config = dict(
    vocab_size=8192,
    init='normal',
    init_std_o=0.00572,
    init_std_down=0.00572,
    final_lr_fraction=0.0,
)
Each number is 128 + 32 x the weight over its row's rms, rounded and kept within 0 to 255. Layers, rows and columns count from 0. Numbers have three digits each. The size before them is the row's rms in percent of the matrix's.

# q: layer 5 attention query, 256x256, rms 0.105, rows 0-52, columns 128-255
# k: layer 5 attention key, 256x256, rms 0.106, rows 0-51, columns 128-255
q0 070:182061152244167130107153153120176192072139077104097105087141128151099120084135160193159130152147148178165120133142194090109153114126106126130154146161113156120116071073125161138086137133156149146124139142119140157188107128141162140069150160188119075144148147118102177110167050101177114111143117128096126111129119118171104101150153089106130117129158155110091099093152096151151144152161
k0 085:062099122128118118070172123077128093130186136111106144155146123106087105107148095169135170170165145141122154147135125154139118086120119188109127118104078065123134118148118125154106176070164186080125109114113124153141153125161106133139180096076092190126112110123157116135153132141083143143118152121138102157124179164085151182146051172108061169135124081171070136135111186169097105106147
q1 073:158083147153132150128137155113183125125168105136139134078220165193094072085098163109078118211098095127135135131111128105124150142129104140117182134143096139124121116147144104137134136162174151111177114123131108108102144169097133146113083125115151087103169123117149135080145144130115128173235077116090156165085134120094083130151173132124068105134110111052191168137142182147141118141167
k1 068:098175161083080096146116170142102077100148194068165071095121114123154076144164114211117098117098212080158112151113077125143104148114122085134146066142167153105113163115105140099146134123059145133096146159113159133081124119154126097123174127098171095173086115141098112157113160152174163132117166140130127078107160127106132126089135147131117108105167154157120100137184099152147134133102
q2 093:119168065101141114106196122114113113115161205107084201129108115154163119167174124120154127092093135111123118130139134083145141172149145093117136098085173099150095167120142131130138103118065111097032114129121193123108122097099127156164111194113150119087069155131116131114128124149111104131089116096123163111139103131053129068113125111157156099142129120148066163170077100101114129112155
k2 087:107142104062093163151187163104131097119163114159099098094105124150136095112123157117118117070112107104083127142124116200160103114172201113126125162093125100098119108076127095169174120167142092146150116120100198115097129119095081155143079070188092114173112151106140151132175116200065088148102142102139143090127151149135122103098147161139160093124120138078170151183125221149113101092123
q3 089:126141091091147148178130100131105094142191132095077193114067113107180130187135180155175094081146110141096104131143176156168122178132175056119113110038160118169146141172109164120111131118075112129148116076124127157186127099111121110125172139157105172074088154143156173151082121133125059162125134105112166097115063157140140089155171109134109181135077135149065148125149130133053133135119
k3 082:081159108142113153145118094161112133136180056156130116071134134170135106172169098136173120038095127124091158132101211114153088147085121171123085062082106156079128166106137128114137094077086151091100162124148158140116120184185081036184097084148146095119166133155111152155144130173079097103108146149139109079146148123182081162098159163181188170101167125131148137129079122105142145111113
q4 101:090045155138101139113172084137180175167139161109137126106141134114092087085121102166145174112154178145087125103120185163075143111138131133162142115138086145134168142111149119123104185081173100121078120158121118145100148125099141116184112140134143123106083100122128101099118179111103168089088096130138077142133130132124101116139115203145142127121111112115156119167106099115188126129155
k4 087:128133128135158159074133144142149152177132121143152188147113150102153145173182151181138180120148142178077136135144239104163186131103150116121105229110098140133118140085160160131113200169192098124161152117110165109132125134121130193074107124082095117132100147059212168189081154113063108101136062139099115108150104095124116135084139134102097133121133162119082168148149092088077124119136
q5 091:167114133088184170099104108112154103145120148094094149157075072141172142115158101106129162173110084162074119165196197160143109141117139116155113150094130093160148119185123108185144092073081116078127146150114135115123148082134101187128192143104138152149096120155171162148136098191091110125070092114130170057170102078110116127157126154164064113099096123103083137070153135145108069119099
k5 078:146113131154151146141108103133120054171169133109161096149114112089145124091108101120115093192123144121113150182072133179134082111158100142175153200173121139118172179135091086072112119104123159165111141119132186131209134144168082091135124118161128098088133096107076159078097117157193083090101147106103174160092058084153134117165080195149143190158165142184154105114115148136140156116069
q6 092:156111124094159095069154161134092096143136118110100158099138093169170104121122107142156149137112193181102153128148169117163165138129105129092127167113152150162086106046136110171169132110138150062135065120156189089142103134131096102102096120092147103140117152140139142152112122163140154166140152125166174139205161178095104100121156096115070099130169180115100171138092071195106109124167
k6 092:148166167088116168135157114086106070074130063109129179071152107169119129123136135124146143126128085160153071192128102186122122086091171093113142140090143142151160127150154116134183148148132164134130128115091160071104138167139097160125063121091108119215113147090143163099104150084102133099165143123166132110149135144107126128069164104085093121104156181054106223089096107114092121141139
q7 095:125111164156128049155154149114103145132168130154153090083158175107124138147089136082152114141137141110182107105108102071104101118098101130092147136159107164130120101076103152069144125190160179096102070115138069141146137186138166127089134109148160106147130127097046122104131184106174118154154143151139087197144094142138122154046129181084160108119118163089158108169123121120139188127175
k7 097:193117187119117089184164159172150098123153064155138133143129143177105143117172075128148086108141119122129169186129094163138153106123128152135096095154109131170179139139100150146130103162108070091112129120115118138129100119063120134104094075126111136181157152146135170101164150148113107135108110060090096076163106192090123114128081134150096036192109111074138145086111132134077120057146
q8 105:056112078136154131154121115138112146081151149134113015183199149144157078085114095096118123123148124115194148108160102082129106061170119190147168124150128090133157132091126130100125080054141088143121142082164171091117120118138109080103143156096123069115067105099114165154145068129163161150087135110085110160082148100126147159118184144149133084098161071121119115151128094157076113121199
k8 116:140143110167103091130101131088096113117133120181078109084116109169107148120090150130151078130168189115120158154106124108170083148155165096133114142119139084126129124157103150118150144120163160134116125097148065135127136180168079102108155118141089164179096177110082116151118130108123120093131109109098157127129187147182182107129077119073152087051168147122156150107094157155175154133164
q9 110:161103187101117123183176177039136117144117122147106104124144165115144098111150125020107127132096142143098116121146151089170162156125117171107054065105100154143146148147133063117129051173076115167117167164072178104117097113183079135121183141112124124142173096156136131155132109103103137127103135160141150133077122158139145092152180132094133165141200112177082130159121174122098159128146
k9 111:132148182119172195095113147190131085163180071165115139131124138149176150098120132153113106107140142113165078120144170114120152142214099103088205149099124070131102127075074100165110092080097120180104146120179109204166106159167182149096088159124140103193097117140165147068142161169166128105123092124069115128064113170127134108144129114110121196111104146120115082137134185093138122140134
q10 116:113101052140135144124111107127116115098210134153164143150170161152097109122108072096104152081168135102126125102081197137079091121119141092115132048130044192127156154161148148148144191143128119100145187115128158155159163135120138120110138091112165096133124115168198132158170145130146172113141102140099065130212088185149109124156100135166134110125147097135155147186141155159137145172155
k10 117:106115124105168167155117093203095148138080144131102096222178130094135140117103154145114134119135097177129132125113144118115152089057145097128079073117075139099132134122107128139153172139127142128135158088112105172137102129103167164160136125098186152125095086140205162129061113140062118155207040130115151159120123139137117110199106118113077114136109179072115144122085133128168140092130
q11 120:170164196113102123088128152094148120161129128099161125137122136147100130090127148082194175108086168106143113108149144142103141152155134118120128134124150126115135119165132097156121169184152145141142115071122138172100133151144127083161121107124152144127085117183091148148098125098178142133125081121125145164096156122166125072105081108150181198076141185137178157119157100077144127065121
k11 115:126187210054191136084136130108185163158173145074071148165157149079193098075157172107118154182094138134128128124150126147081139201126094092138074139169107135123117136099133143106119147114101137120175129166116166146104137166156102164123152137044122164085128107187110120096163096102168113118137112109086100091121150146118088078141156097154138218115146109109159145111153073092121129152092
q12 110:114112149129119146099069058098111121084079147170093195155125054176112135159146142083098118114122118091139128117173153114091145104078101107145161119116127199137179142133124145137064176142082090140191109140139123133067077107155164100115154135077109121130144058120121158168160166132113095145166065152138161127118143130135156150081164165112083126191092136165127180129121160068204160148196
k12 109:151110194168138138181138119136158107169112114180123169076157119197155098088146186103167112167110161167139106127115097146163108073092158095069110160148151108137046087110154105098118116092124110108100141151193124174108106098159121105115118126098139063166152104167122115130183123079092137090118105157117099116135144108129109113108065120122120142104178144137202083122142152169153152141130
q13 107:137126134146098087144189172177070172166121201090138102134181156102169063174108128091141113144181194090099140076108018122138145152144133142140091111139129083177114146128111177092103095168090149118164108043110128109137111131149130096135104169059114110155144127135174167091179154110099145163132123106138148140151127196144117154086145158128097045149133146149229203122095093106095161171137
k13 105:079082104118121074160120100124138151070090149093152149116122160079210139174149123105105185151115172167106137138099093115088131093122133205097110156123122131154104124133153123103131112096099094106087098086083149148130170194137118114101132128059107131114145129127107124107109135163156052191095073092138159143117110189131065140099172162145134178134102188181127134108083145142109182181095
q14 111:190090128118143110139075142109123119146108115124160178129133097114153201091140147115179128102102163124051084096174100145097177083110121108110085118100066137140101126144137146153108086144205089069127159111168134182169186077083137121166140127096139160180131148132158161088117159149185183092116133147106064092182125128113164159119178106130180100083100165093099145089146184162110154161112
k14 112:145120150125096142165145130124110114153089108058096130131113114128121112151151097091101135109208140176135114154154115149167096159120080125192094112131149123110135183142163136123122150096244089125140180131155140077082069104161114142081134082113175101173164110107126153100131143110142127106116147141100121121037151138130126123104130135065162101204175154079143130097154111140141098125142
q15 113:149161167172150141181102123088100112139154108165134130123136093135106123146110124137177136114109153081097070121117096136088161168111102079093093147133153130162139101066126139162171100163120182063116084129118068120142122166079158146135165076142134108130104132124117068149084101128034127168141208105116137179152090157132119150091089112151132151109161090149158153107109122190136103099178
k15 109:123098138105154115109126171136173107112164129128093065077079057124111142084127141123166126093106124123139131129129179156091125102100156120123168169176118199119090098126138136109132196063155095121145214145153067170048134194160143101117147161082144143065127163105094135180166113188130104147126098140093121129064133118186110142113135118176178094225085097157064135132154131160136118121170
q16 084:141112117127109117141094142131199168124055143093114129095110127144096123159134087140083096125162123161079123145131187147079170135104117086120109175174071173154064101102156166156162117133184144113169079172074140096152152078161108083069153039190104145128149132156162115087100173111131129140158143128103152144160109171131111149172152208084141115106105106105150132094141116112119126131133
k16 080:142128188143087114105073115090091157164169151115101113136177113119082090097127126126136137127128123136199162122088106085189132117124151157153116078182118078101223133153143158069063170166106071139112140122174093114117161073142136179156134213100160102110129162142138118138104104119088107131133192133138059182192147066141147127111102082070159120079149097174060089109159097169082146148104
q17 085:144112146129104104161104126171175230069116121170168144111139119072072144110137134174118136158105137117126152197115135143143143074135072142120051199165133196105036095097139147160141114105190157163155090135111139124075142129144154079113116121191163103162157156113134120110180157097159126086172131132092115098127170134182108164109146128120162146160131117078153147110133157127140103170175
k17 087:126131142124128086155102149162107086161105200095122166159162155118087128146134127125094144148104079138199167116156122087112154140122124117193150159129144167153144197132140141043099106182117097210116105114142112142098093098108151141149116161087158062088066095071139147176122141141182172123147160126126091137108131122132117110120137117110088164160120079100060104127165125106102188158136
q18 067:095116091142162108108160148114153108179115105165160121070150130152120115143134095106140106159131164134159151053087142067110094163119133067105128145162123147119076123099106130104120182098121091142162112089089101127106135176120161112119124150115135145186136159159103145132129098167111130158078056135119090176147061152149152124094110079165087096169145176112148165165053159147103189140114
k18 069:111148166129109172093159178093089108086108099119142108165132102116183114091140212126106144176090138126189163108155111167189098174108132174088126156110178115098149124170145115093142066120111160167090109106127197105113152097103120123133161150083095171170072198094063120086061128093196160066072154123133193156139143090143133143151115070148132091112183108148134141080122126095134116140091
q19 093:093110134114122138121203101147138094193185167113095100209172196138158133123095127142137130155114177107074135090097160092103170163123144085084177110106119119106123119125121122121132177153212106145107128097113108159086142168095139132125090143152103156093104110126124101151093222149113106140106091133150079150113101116120182100152115178079104120139090137138140177180026116117116160121155
k19 079:089144125124102213159149097104126114165095117098058130125130114113138118164121138155070132098118081096092117120142180171093184138158173121121143142134151098107157111136135125141117176149101096151161154129117148132147071140117111144117107102142106125114062102098136136170159118111093142165158084150138111089145096148140141145094146172136162145087141104154177093136161171105159085074125
q20 091:074139091159116109143158137140147095084091117149122104162151122070145135093090124068129123102172097128132182174112096154124107137126128114126147070166131190131123114168119114161080070144098144182080154163135097105129174129073151140075130107134166166145125139109113089116116139148208149093129150133085086180100141089173151157139180127164152085110122110083182126100160145117141161130124
k20 098:165118163117118085143088110153149190141090126154101131125174139121107175118108116083165130104076138122197107100127113127153130126207176122176122123092152112138080136133132126074170068135095078132124107147142118149141137121120185116127125185123161162139173127146125076160105151147109146121101112099102089093105074078156103114123115168175095152123075064102112144110152160111151071105208
q21 089:137121159156156089117191124124109250138126101113123075115163188124084128131124132128110096120124122094111115101072101059112169112091138162151139069142150108098144145143092112175130112153133142080111108060131170170105120147123100180163136069149129122123148136100111156157149187098194132129142160128176086133115198121122136134097167101109125093193106106180096152138135081132136196185170
k21 090:067198142130143072107105134098149117094106136124170153077088129139119126134124154160150135162130086158236142114070167120107122211107132175097103119147211176128133109192133159065128183102130108134124134140075143117090079161074134167160120161138090090206078139119110153159105160133138129082143129147154114186134140079149144133152130050104102135150167161115098095138095103150124152171130
q22 091:174097117136088142146114118124097138137162084150106156092124114184161088159135162128099109129168152120118146108126135094157095198110101110116147101106182156138119114151061097125191171054143167126091067115141164046110104114111091120107140101120123117159095149146062140152103129084149157107082146134163197150137089127154110095100139172140154154100087161112193180166108075156170182086077
k22 099:117139145149115179057108145129170105124123143119073193154152153149154141103145099103068138078155181104122180126101117184114165145090117127134141083090130130160102110130216141170115079139134100121117177143143117061104157123162091169088105198080107114195085155125151146088145139143101117136152124171148118113141181117111106101109135089096166137163134152041121130079160132117178068123166
q23 099:125118088140098192115131138105161073101051127123098147126111085155132141090196132097175137139151116089101146161135108255140061173113095090160127136113167138108110124159142078085108106084108154146079162146122153087118183127103183126133156148141121136123090109166139125068182055181136152127129122114092132122088087131164110183093102151162138165099127104148164084148154171109129122124111
k23 101:202158184115113179125114056112176091164143115136118135129169108118043107125182091125110130092170146093073120076113055181161172092074113147137129100163066030100160149131113121128155155141119122099146175106137102104096131153184071112150117152109097116135164152112146078080153146116114075112110130104114094089126102154094114149112129157177150153110137149110190143090133140089122130107122
q24 124:057200161105102204170126107167133120078130138125097132135175090154159120104151110118155148111039146109104145163207099134136159108118136099103117125181156092109147141074125047110110120105091117126086111112139110090141189112144103114157134139080154153134107092164120166088101126158196148108068145121061152152120166101142084132111090124183165112092122126099137135055113121095109087158110
k24 093:142114083099124097114147146149121167131148064118157167129129098162118135146128135146139110101208079150071100158117181124129175087108105107150143144101128095133145126125163149156129141120099147103110133151100099139144038160153138130120132132160142149110118139105122113193138134108094146102175129048160105083106142125070098134117153166149122123106117117075131088132078080073133065128168
q25 112:111147144143133114150074120097069118112157143175151095081170182130094122107144116164123101154145149154097165093141138110119109149044143145084169135174092141093162152105135126114127128157205134080147105100123127143162195179109204180118149088082178081110106126128119134092105136115157111089140139151149084102100177100086076139158166157162140147104092151084079119130099102144077200179139
k25 109:160154129155081085100177162167117118153116124115083121148117098176115076113027086108158142140149171120146156110150109151136130113105052127149170163108129165091086119103117126084038112108131112096064105092130153147140109086126077150183171084121196123175119126087152101116151171091061152134125155056116114173103147122094152156110076137111131133128191092158128124129057183138126151145112
q26 109:133214149105122119103170135075173114123089107174146140088100086117180135186146121072186079192121086139132118098099090083141117152102107153173095110135099133154119166109066134104169178147161163132161082118104034167128102119083166110107161140100144147194153121113159150117132107064159078166203160176156174171145120123116109165141154076143133114178112130144141104165154136177128165152150
k26 112:137116154042160112179104137107105081067165091140076158093194106118149130150157082130139131107197134133130087097084165149135082120141123127161122113092101134121133121111149137110137165089109130069105129098154129084197077178091082160163108156114136067075070163098164090082130132104170090104147125172139124111154189153158154190151128100166134175165117109137112100112125155112149143108143
q27 114:129089139119134129068054157088071104059174176154129111162129166176170049151149159123058110122121092163197084140135134125147078053187206124135161150136109148192113129124162137151158146166137098163139080190116113111131131142104120172191094139140092132056135119111131121135132142127145121141072150128144090119153139138069114079129127117122090098177124144083117104150172052127154114162141
k27 122:107115159111110113182096093164145110113139164108070075130111149137063198134149096165141077143092095142151097121159084098100087102099174142175140157137168188121149107051117109113072155223153155162176096072099097131180098118105151170121125114147085148216185107167165208150129093114176116171113090179148106169148123128146151180080098053069185104090090153127122131185083108102103092125123
q28 116:128136125148198082124128130149157155110157143071152181095143170182085086126127151114117115092172106113146018136127157133144151116105152163126171108169120147154130102097116103076098171177108092039176103129165123119116140203109093087133070136121171069146124091121125085100121117147140133108122215093174150153097129128149161147111081132113113109124178080109151170184179149128074152119158
k28 113:152168133131203066174098075151155079115138111089140131183123123129129086107153192131050090117069175125171152163087102123125148068107122145122143154107131067128155137135102081087130135123137137125101218102147135129143143144115174143151109160123137138080184145131081129127062049182128114100137127086102162098137155136099140100101132174148149155108117115114095137097136074163164119154141
q29 113:146107128122120082138108135098129177097170142096133135074101101243097147102157110168068162122124109142138131101092138117101108204130126118096115106102133114133139120093144163164114107140043111102138134158159129112112144125124150142141156111110164143157164187070129103162118076137194072181168145162115135149130156172105111151066082120142135178130126176163127108150127043054089174086058
k29 105:104098207084130106126183111133139103113149080086176151132175131069179140118148117111148169133145174112160085117117151143140096116190132181158118088111136141196128124100129132115158094151141117132103135113126137213125054096125101113162128131172151110224149179127118132115134109124092165169159085145146064109142099103114111157146107118178125105146090091076129099152113137134177100101102
q30 112:126170097143188157112047088117077091138114102102154157124183134153149150104159146160057189127183136120100166129088115106131107102116165171101144134133108132152143095210105147066112129143130128110116061087136155153132085113122141159122180096146119165078158128118113145120101100113127185116133095139143056129113096118069088098159195124142113101151104147081117190123142136139156146216092
k30 118:112117138119129175069147158132147086152104110136119130188034123122098118129095170053107153160153121064105160091101072121201117081070094140159126145166144116109150128070109065150139092181153144100152127089162108138171141114122065113149191101154131156105120118082167108111157195097143085142124191101056153131086134092135084140101117146079154136106127060127196128183088165138180074130082
q31 116:159199127101161130112133158082158111237113162091080082139144163130120167130144070133091163154157147055150171082174152102067087084123185166123157119130122118080070193140132124119117076155089151104119077150099087125120164155139147174157077101114146106165115115148116120164080178105150189109088156149125107131161104095129120091079084149118190122114116126103149088117133129194207129146127
k31 115:141095140061119106182125145103185124126094149102127094168098183091176096153135121165123113075141048135157084103154162098145142087088097177116116170167102090141151105149161116097082151160146162169163128099093117138150140139171102131147156117104141123095115158108149125123094156078074084123148194133153086128169115125184128117074142088145157145084186072135101089106153111171077109090164
q32 104:142147077175158088134115124060154081148107140135148096138113151138126131208134137115093015155092139142157160094143090126188170171099091064146111085103102098115134165170054115175141153081094128107117143065173144134150117154122117142122101087178142123115144133137168065103111100152129098151112164127109114108147120127119106134078147113130119167162130119115117094087078077183182158119165
k32 108:112132086180147069140155140114155145144124143211128077100120109135097118163138132139156121175171120120163165158097081163202148178173146154160120188154128086150132162145070161144134093067075091116137085067149157138147109201140170157144105085068099163108104094127124056109113198067099167167115097085131153207118094123112164176135143106115127137120155123154110116131035093191139119183206
q33 111:130076086127090153115068128139177111144103141211184163160093130088158157148154049145154204139118120132140177096112123188171152145089117064130091137099104138160072175171163105153123072110130113178101067162111099134098146148189075178091168088095184120128129140125142128143157091055122111105137136181132150128151137154091166171128141087118172136111097140168137106155167120160068097127111
k33 113:152146134087132118081138098115081081099136069197118183158065140084182154118124060159142122134169124078172141130135072132149151096116120111177150039107145191145113067167210128120140164144157133152099109119123131126141102125127108145154124105090152123171066151090197127099138187146119189164175122123149130101104157090129115092112050122120070127178098095148161144068128097113100129133077
q34 112:181148145101104097114155132119128188144078125117145188133146114099093178137145128115160119086113100093079100138132080114136098109134103101177103081150115151121166092177127076139114140206175119135119152138062134113190129128128121106122129154156146114183115138106191149082108160154111064085101087134136123160088131039155097067104127165104135157151066138156123147097179149176068125070158
k34 109:148134149174086151146094075137098171135180097097171135085168133069132114125120112164095100116093159129127114197136142150163185130170152124097104186185128164156111124147168115138129095063103160156077145090117064189159200109129128138116150080108140105130099100106157133081107120129060082138102175094123179119093134122125086123122134144152083095184144135082049120151135123110088097178163
q35 113:149114186141184139126149141185121083119156056120096098135201143149179127127122181107168103133129091205094063110114138086143067135117079136156131133156156074146191155156117125130093190118134117098136188193084063138134119119122165116097140143138105075160077116106147155119068074123095134065131129093083104152096092141107098156108126148098140094068115170146107119158112142088117165098154
k35 109:147132125155126159114171068156164186173186159123159143135120108161145105121100116076166166106079175125150123099121098141097108102178142179096179191136141077099150079150070102159071095115190072131119156197120082122170166081108137150091190155157143156111148138113155066186117148136118141140090162124092178161205130075095095136121108101119169114106148107156138199111143167116201123114114
q36 103:186148098149125149105120136154147092159100154158155058154122095111102154071139176174106166140106102141145054100087115110184112143146073114186113141161147153145159151136140102127112075123093093143100194188118096146148067101126162134177098146125131082083087124089139153106137100121146146132190128137107144182079126119118085162151151129141160104109139151151132132158161161149133106105150
k36 104:158180051163127147103110179107132066098155120098151130081140123110090108113112052134061113109158121135134058076118206093103122109202058121110176094111096126201113119133168213108071103144111096054132149173121131157134132132122107105072171133135173175147152128121116086120095101173174116157147127113084131136181167115134119148100128126078147097108106114148106113116163136065077152173141
q37 108:158107158165152143141172130146140110136117098083176080114144161114183096151141140103090150179190087120180097166127091134128173137093132161134191098084118131158150077073125181175113109170137139094169121156118107131119100088188115136084159097103139123135124134133113126127088119128118108112162124080107117092114097165115082142141131137123064090121088122093095222148106108085147149141112
k37 105:185110145159170098120158148183138169140121137106075117143178155119147087166171146136079150141131120145112134173097118156146140102151138113129165126098087086114114116122118146075126033092116153140126105123182063107127115095124025133141152127113087115152134164124112196133123182127134087065120092126101136130164135078110154198158181145097145112071084110129116138054155088113105088096152
q38 119:114138106161103165076146067173138123117077110090071119148063189149186110113149128119158150099090094134079158116129147189106107124080112144157123111165107187162108100173151111157126131175141062092162073170091135148122174094123139156084091188139142138159099172126093060128087094123102092135136158083085063110108165111101118090084142157116134146128137106200157051109126074145105099165120
k38 116:120110140160122103089153075100167134110146116074153155115101081085170162124087131140121122092080101121152108150162157123135102131122152175190157148138118137156130068143148142107121134162140124131105149125115101101173098087131184185199114169114161154084150130134176157142139142158119123094135179162060107135164128168107167130129068089173117096138096140190103133167150104102137132140129
q39 117:111110166093148153101140096111192107098151153068141147128132144139129139080073096144186143116108154154112085129088122140113066158102145123145083099138154089139132144117163131175125113176121148101159111180121127123129185076136113110148150071155138110116121162138114165113210132118146179175153116118091124125138184111077123136078097062118122095132130122177057139116118125112053214115159
k39 113:126163114139208158166158142139138060115155125044147154133099131083114092116126121135144151178140211116113073186171135091114093154156158086133046149165138100145163120145169098097110115155108098117128135134125144119092075114169171128106159133199113096190126163146132128113169126156149109126148103164145131187112127066029190121121073065184083113120107165108074190158123126150115147101096
q40 109:147127170065114107082131135132084097092127209110166170124117144120178126142092137168138132144110142099129128149126147127082157079138114114102155155070145163171110154074100134158091132130166121208048171155170177096120068152059101138098150188101121098161145121097115187088141104100094180141136110070150074091107182145159129137135098153109074093094153115097087130134123120158156175135066
k40 106:136198188121149114140147160142100130139178159133146092153066145120146132171133163166132116168150152148077136115164142140098160098117138115128083151115168154096179188074125076171104105098132150107134128119195163106144145053175101140079137062098112168189201104061152148146130133062103114047081093094177122128139155147198077057078129106127177098148072161081127198149138151112144152090094
q41 112:091135118120144132136111101176148106068137142144117088164109134119146145114096093125149145086143185075177152142129114173113163136090116128090148136151156104131172151145173070107112059080113109115120119130164099116158161114115055152086175125209162160127138102142099116111120137122145108132104104132062099128162210162128105065108154124101131063136096137079083144177151083133144122157117
k41 113:132164097088148167122141096090143063197070086154136156104080144081117184093167079114185120094137083109164157119128110128200125125127158133201131121154133157121127108168110113137115134127102156129153133143111100133079182139104156115161174078118108194173138092105128154154142106110104140101132094150094058161112092114148091097098102107136180093054090124084170114112113129185158136063078
q42 108:068161116126072067146182137116150099116133119135091149172107094112087191097144163131153181116110074138140084111136133111090147079081135148151116101105110165093139131110182075116139100157145179156138138138082147135152089180087111065103101124116080097141115171108087131124163131133137184112123121142128161128149152065098170182159180159113094081128122120138136135212094184158158126093187
k42 109:161183102113092113153163117153081140187151145123136144112078114105091155144171133141169112149088136087137081040117156182067085120151172115121120076184133138124097133107145144189152130101135130154165164165090099074187112118163134125105127101126160077100136116163079103096122084182174195116154174158106104101136113163157114079140184165129137090130154161138138137145137151147111128102146
q43 114:132107111126137143102123155107091130147063183210145125135095115171137133108113157031068121099118153128165113126126176166139107132185139158088146111124127081105195159166157099146152162173137141142118164121168145120109118086139078127136096080124068079082154122107138126210102157115100089095071137126110179113166145095103147120178120118057188077120148116110151111147101148113095119125119
k43 109:101138081119101104113090154087131146123193123161108102178116152166119176108145190102143106096136107155096074106128112168110108111156212089112072073169103120142189163119190129174065108201083129129099074142098112149077124144137181137128113099104126141114155065142123052153131090102111109168093134140142169117098100120119149099095158171066117072100139126120211125143141172177091101116084
q44 111:133124128084071157185136119157121073088113122131140118078166141161099162116134160126110171116170163099121098111203115094156139123099085141099094064110116127135192187103129072170119137090111130128113160094087091136132048115091144140141097114131148132149160130101129114107091152073171130128180103149164140174141128078095169129151150158150156138104153114164166135140173167129189122143120
k44 112:120122096136165099115152140154130175120118097167079089126114139120166111140151092150178159150125164122161160140164173114142078070113125070144173083166108178088101154055121110159102127130108125175157140140139098114146106158022113091130118115086248047161127160096153087156137150111154126056140170095114150091088158120159099111134123164110172123103124151167129119194209137140139167097101
q45 108:104169146089139084127110118122080187095134034136161150092153137102129174105133124114143161167114151140124122126137127179139156073140177143091147147144108141140101104131143108120117140112094052133163141153176137173087150148098079080195160130134115139073172147165108128144105086081146164111144097161164133054090123152080129108121149155161092083091100134176050083121133152151173174144111
k45 108:188155186135070111092136118143110169170091122092138171076103191120145141084106104187168178175164103153113119058144123134074065172135059147145133113110169153167076151070160162156177136095123158115118133172149154134124147150097124189153127113075149140130158106141148146154133176122083103088134091133122174160145143076143131106108151100077101082110129099148126151141039144131133110151127
q46 110:118096179175121119122170106122140117137084172163086132141168085124128129217168145188122133076140109111104186079110199107111111089176092165103096153138107137140116121149110144135074145091208134125122140067162145154177117153152097109119140141087110175148092130102149175161091131122138120121142127111102103126145148109128079129123140068131158105139170088104076131142132079073159177149142
k46 109:134146171133158150113113120107108176143131127142118210101136205151082163131079128112102090087122118145147122105076148154103137075109131129143094124064125111056119171145170134114109101107213109138163104134098128110094115122136186102101129145092072136154111171176109102160140135076147139138093090087126135099120110093105131090197152177117142179129182123124100088163116116186090124093169
q47 106:095164090121125097162105134121102139092145157136098159178148045152109134190187126102100147104125088130089119127103079076103135112139093157134112129071087074114108072152120121115117090098070134094177111114144139170114100179129128112149119136131131141121141145144121085136130116145091151057115130105132116166124140108156142133163115108117081126132147177130093106146164156144104055141164
k47 114:140175114107140083128130144142129122118118171110137122116136118122108191117154178113135138083151102103131138103079126103139083130128151125092054095144105153198164156186122119158134097126158063079172103197081072132122127129129188123159139121078091117094141104072116102134058112087133100108129126131124141151093140126115132113126101139136126090134177116081125057154125159205152149148112
q48 104:149127111065091108149102123147054110169131155108122177107140114170191126113151109099101137053163107137173148169156132147064104134127109127118147102112132122117115091177128123191153145132135151087080132117188149142117132148124168125162055165073071086138127148171147114125138087107123058106204101197146105099104147100142157106088138160123163162112106110145145125107189149051176156091170
k48 105:132115121191072151072124186136138104113114157091131181177107134145115140169178113151120096097138123127195157106165091094109110182122146113033129188130134106095150121179137065124143141155115123123214167119157159102097117151148156186138156142088156129142158128141161111107184110121118133133099147113100081103156141130141170106154143080197145089131108158110129113144108145107070157101120
q49 109:118171124162141140091147107147109138128115092125138128124147141057099197186186113139115062161089132082118119077062077136095110120128127115140126118145136130150108167102185080096170179195084107120129091119137094129062174149170070110103051098148174115112148143148124146154123172058137125122172086117078149065126088101121161138165175102101145107136115156124194129160154192125174121138151
k49 104:173136091100139123126107124110228119105133089137129103061051158133124181171160093127133139090121126133112128109114154089072163116186133116139123145135099100160137123110185117136129178084118132147113148108136109084136137118157114153128121129114169104107175132074105115102088167139105159157158141098115112118142118138139147183122075096157156203156128094136128161157199142086113193093071
q50 109:146154128066154135128104167106163106098136119145107112177126110125092145146136196129074065129082102077133133191178116126173129153136132132160159109098119139121095101102141131133160119142129119124134109140162104102094098164140097146109059123126088142187139109147117130154141160138083058209148114156125098116093083110151103121103133123114140123144133136121123143062162157170067193146085
k50 109:109119199162095149199152117134147154121084156126062074104109119092085107106213157121105095124119187148188093123135178139174130124126156149150125140165159181114105065148070117206083140093090091202084134132166096142117209107117164135158127118150105159105147081165099176118164125097090106142110127135091055048141104154131142159178097120143109117136127114049139104165133156110126211143152
q51 112:141110114108162113127046107067133119165135130121123135116172179102156140139109146141127118062158144138154119138111121187111125152103136116152136105151082130085160121105105163084075061173102099131105052153125141150103133133162145090200180119184135054167122134070086105157182142127139129147175137157091147121183121139086149141160134141106144128135148114130148124117121095189112151230185
k51 110:149138156102095104153095104141128115139087097101145087170092113149128122137150144117083059115125114080141141108079112120149103066119134104191181139158126121101148163094138133061089163129123177060132134108146157113131093132136108089137131085130191131155161086124106177092094166123190176161190061167123107126089034104177176107083149133147143120074099123113111134101118128171067187111167
q52 108:044120140122152066104151134061170150140059172136174122175109173117116170079149133157174106123134080146133114160151138150174135143138168116182096143159142126129112154141190084152166141132079138116109194157091109134144128076082114126190084138100125170170120124160142176129085154156101131124140082163130176120160114165167141111131073098145122132115147092084087204141081136170104144155127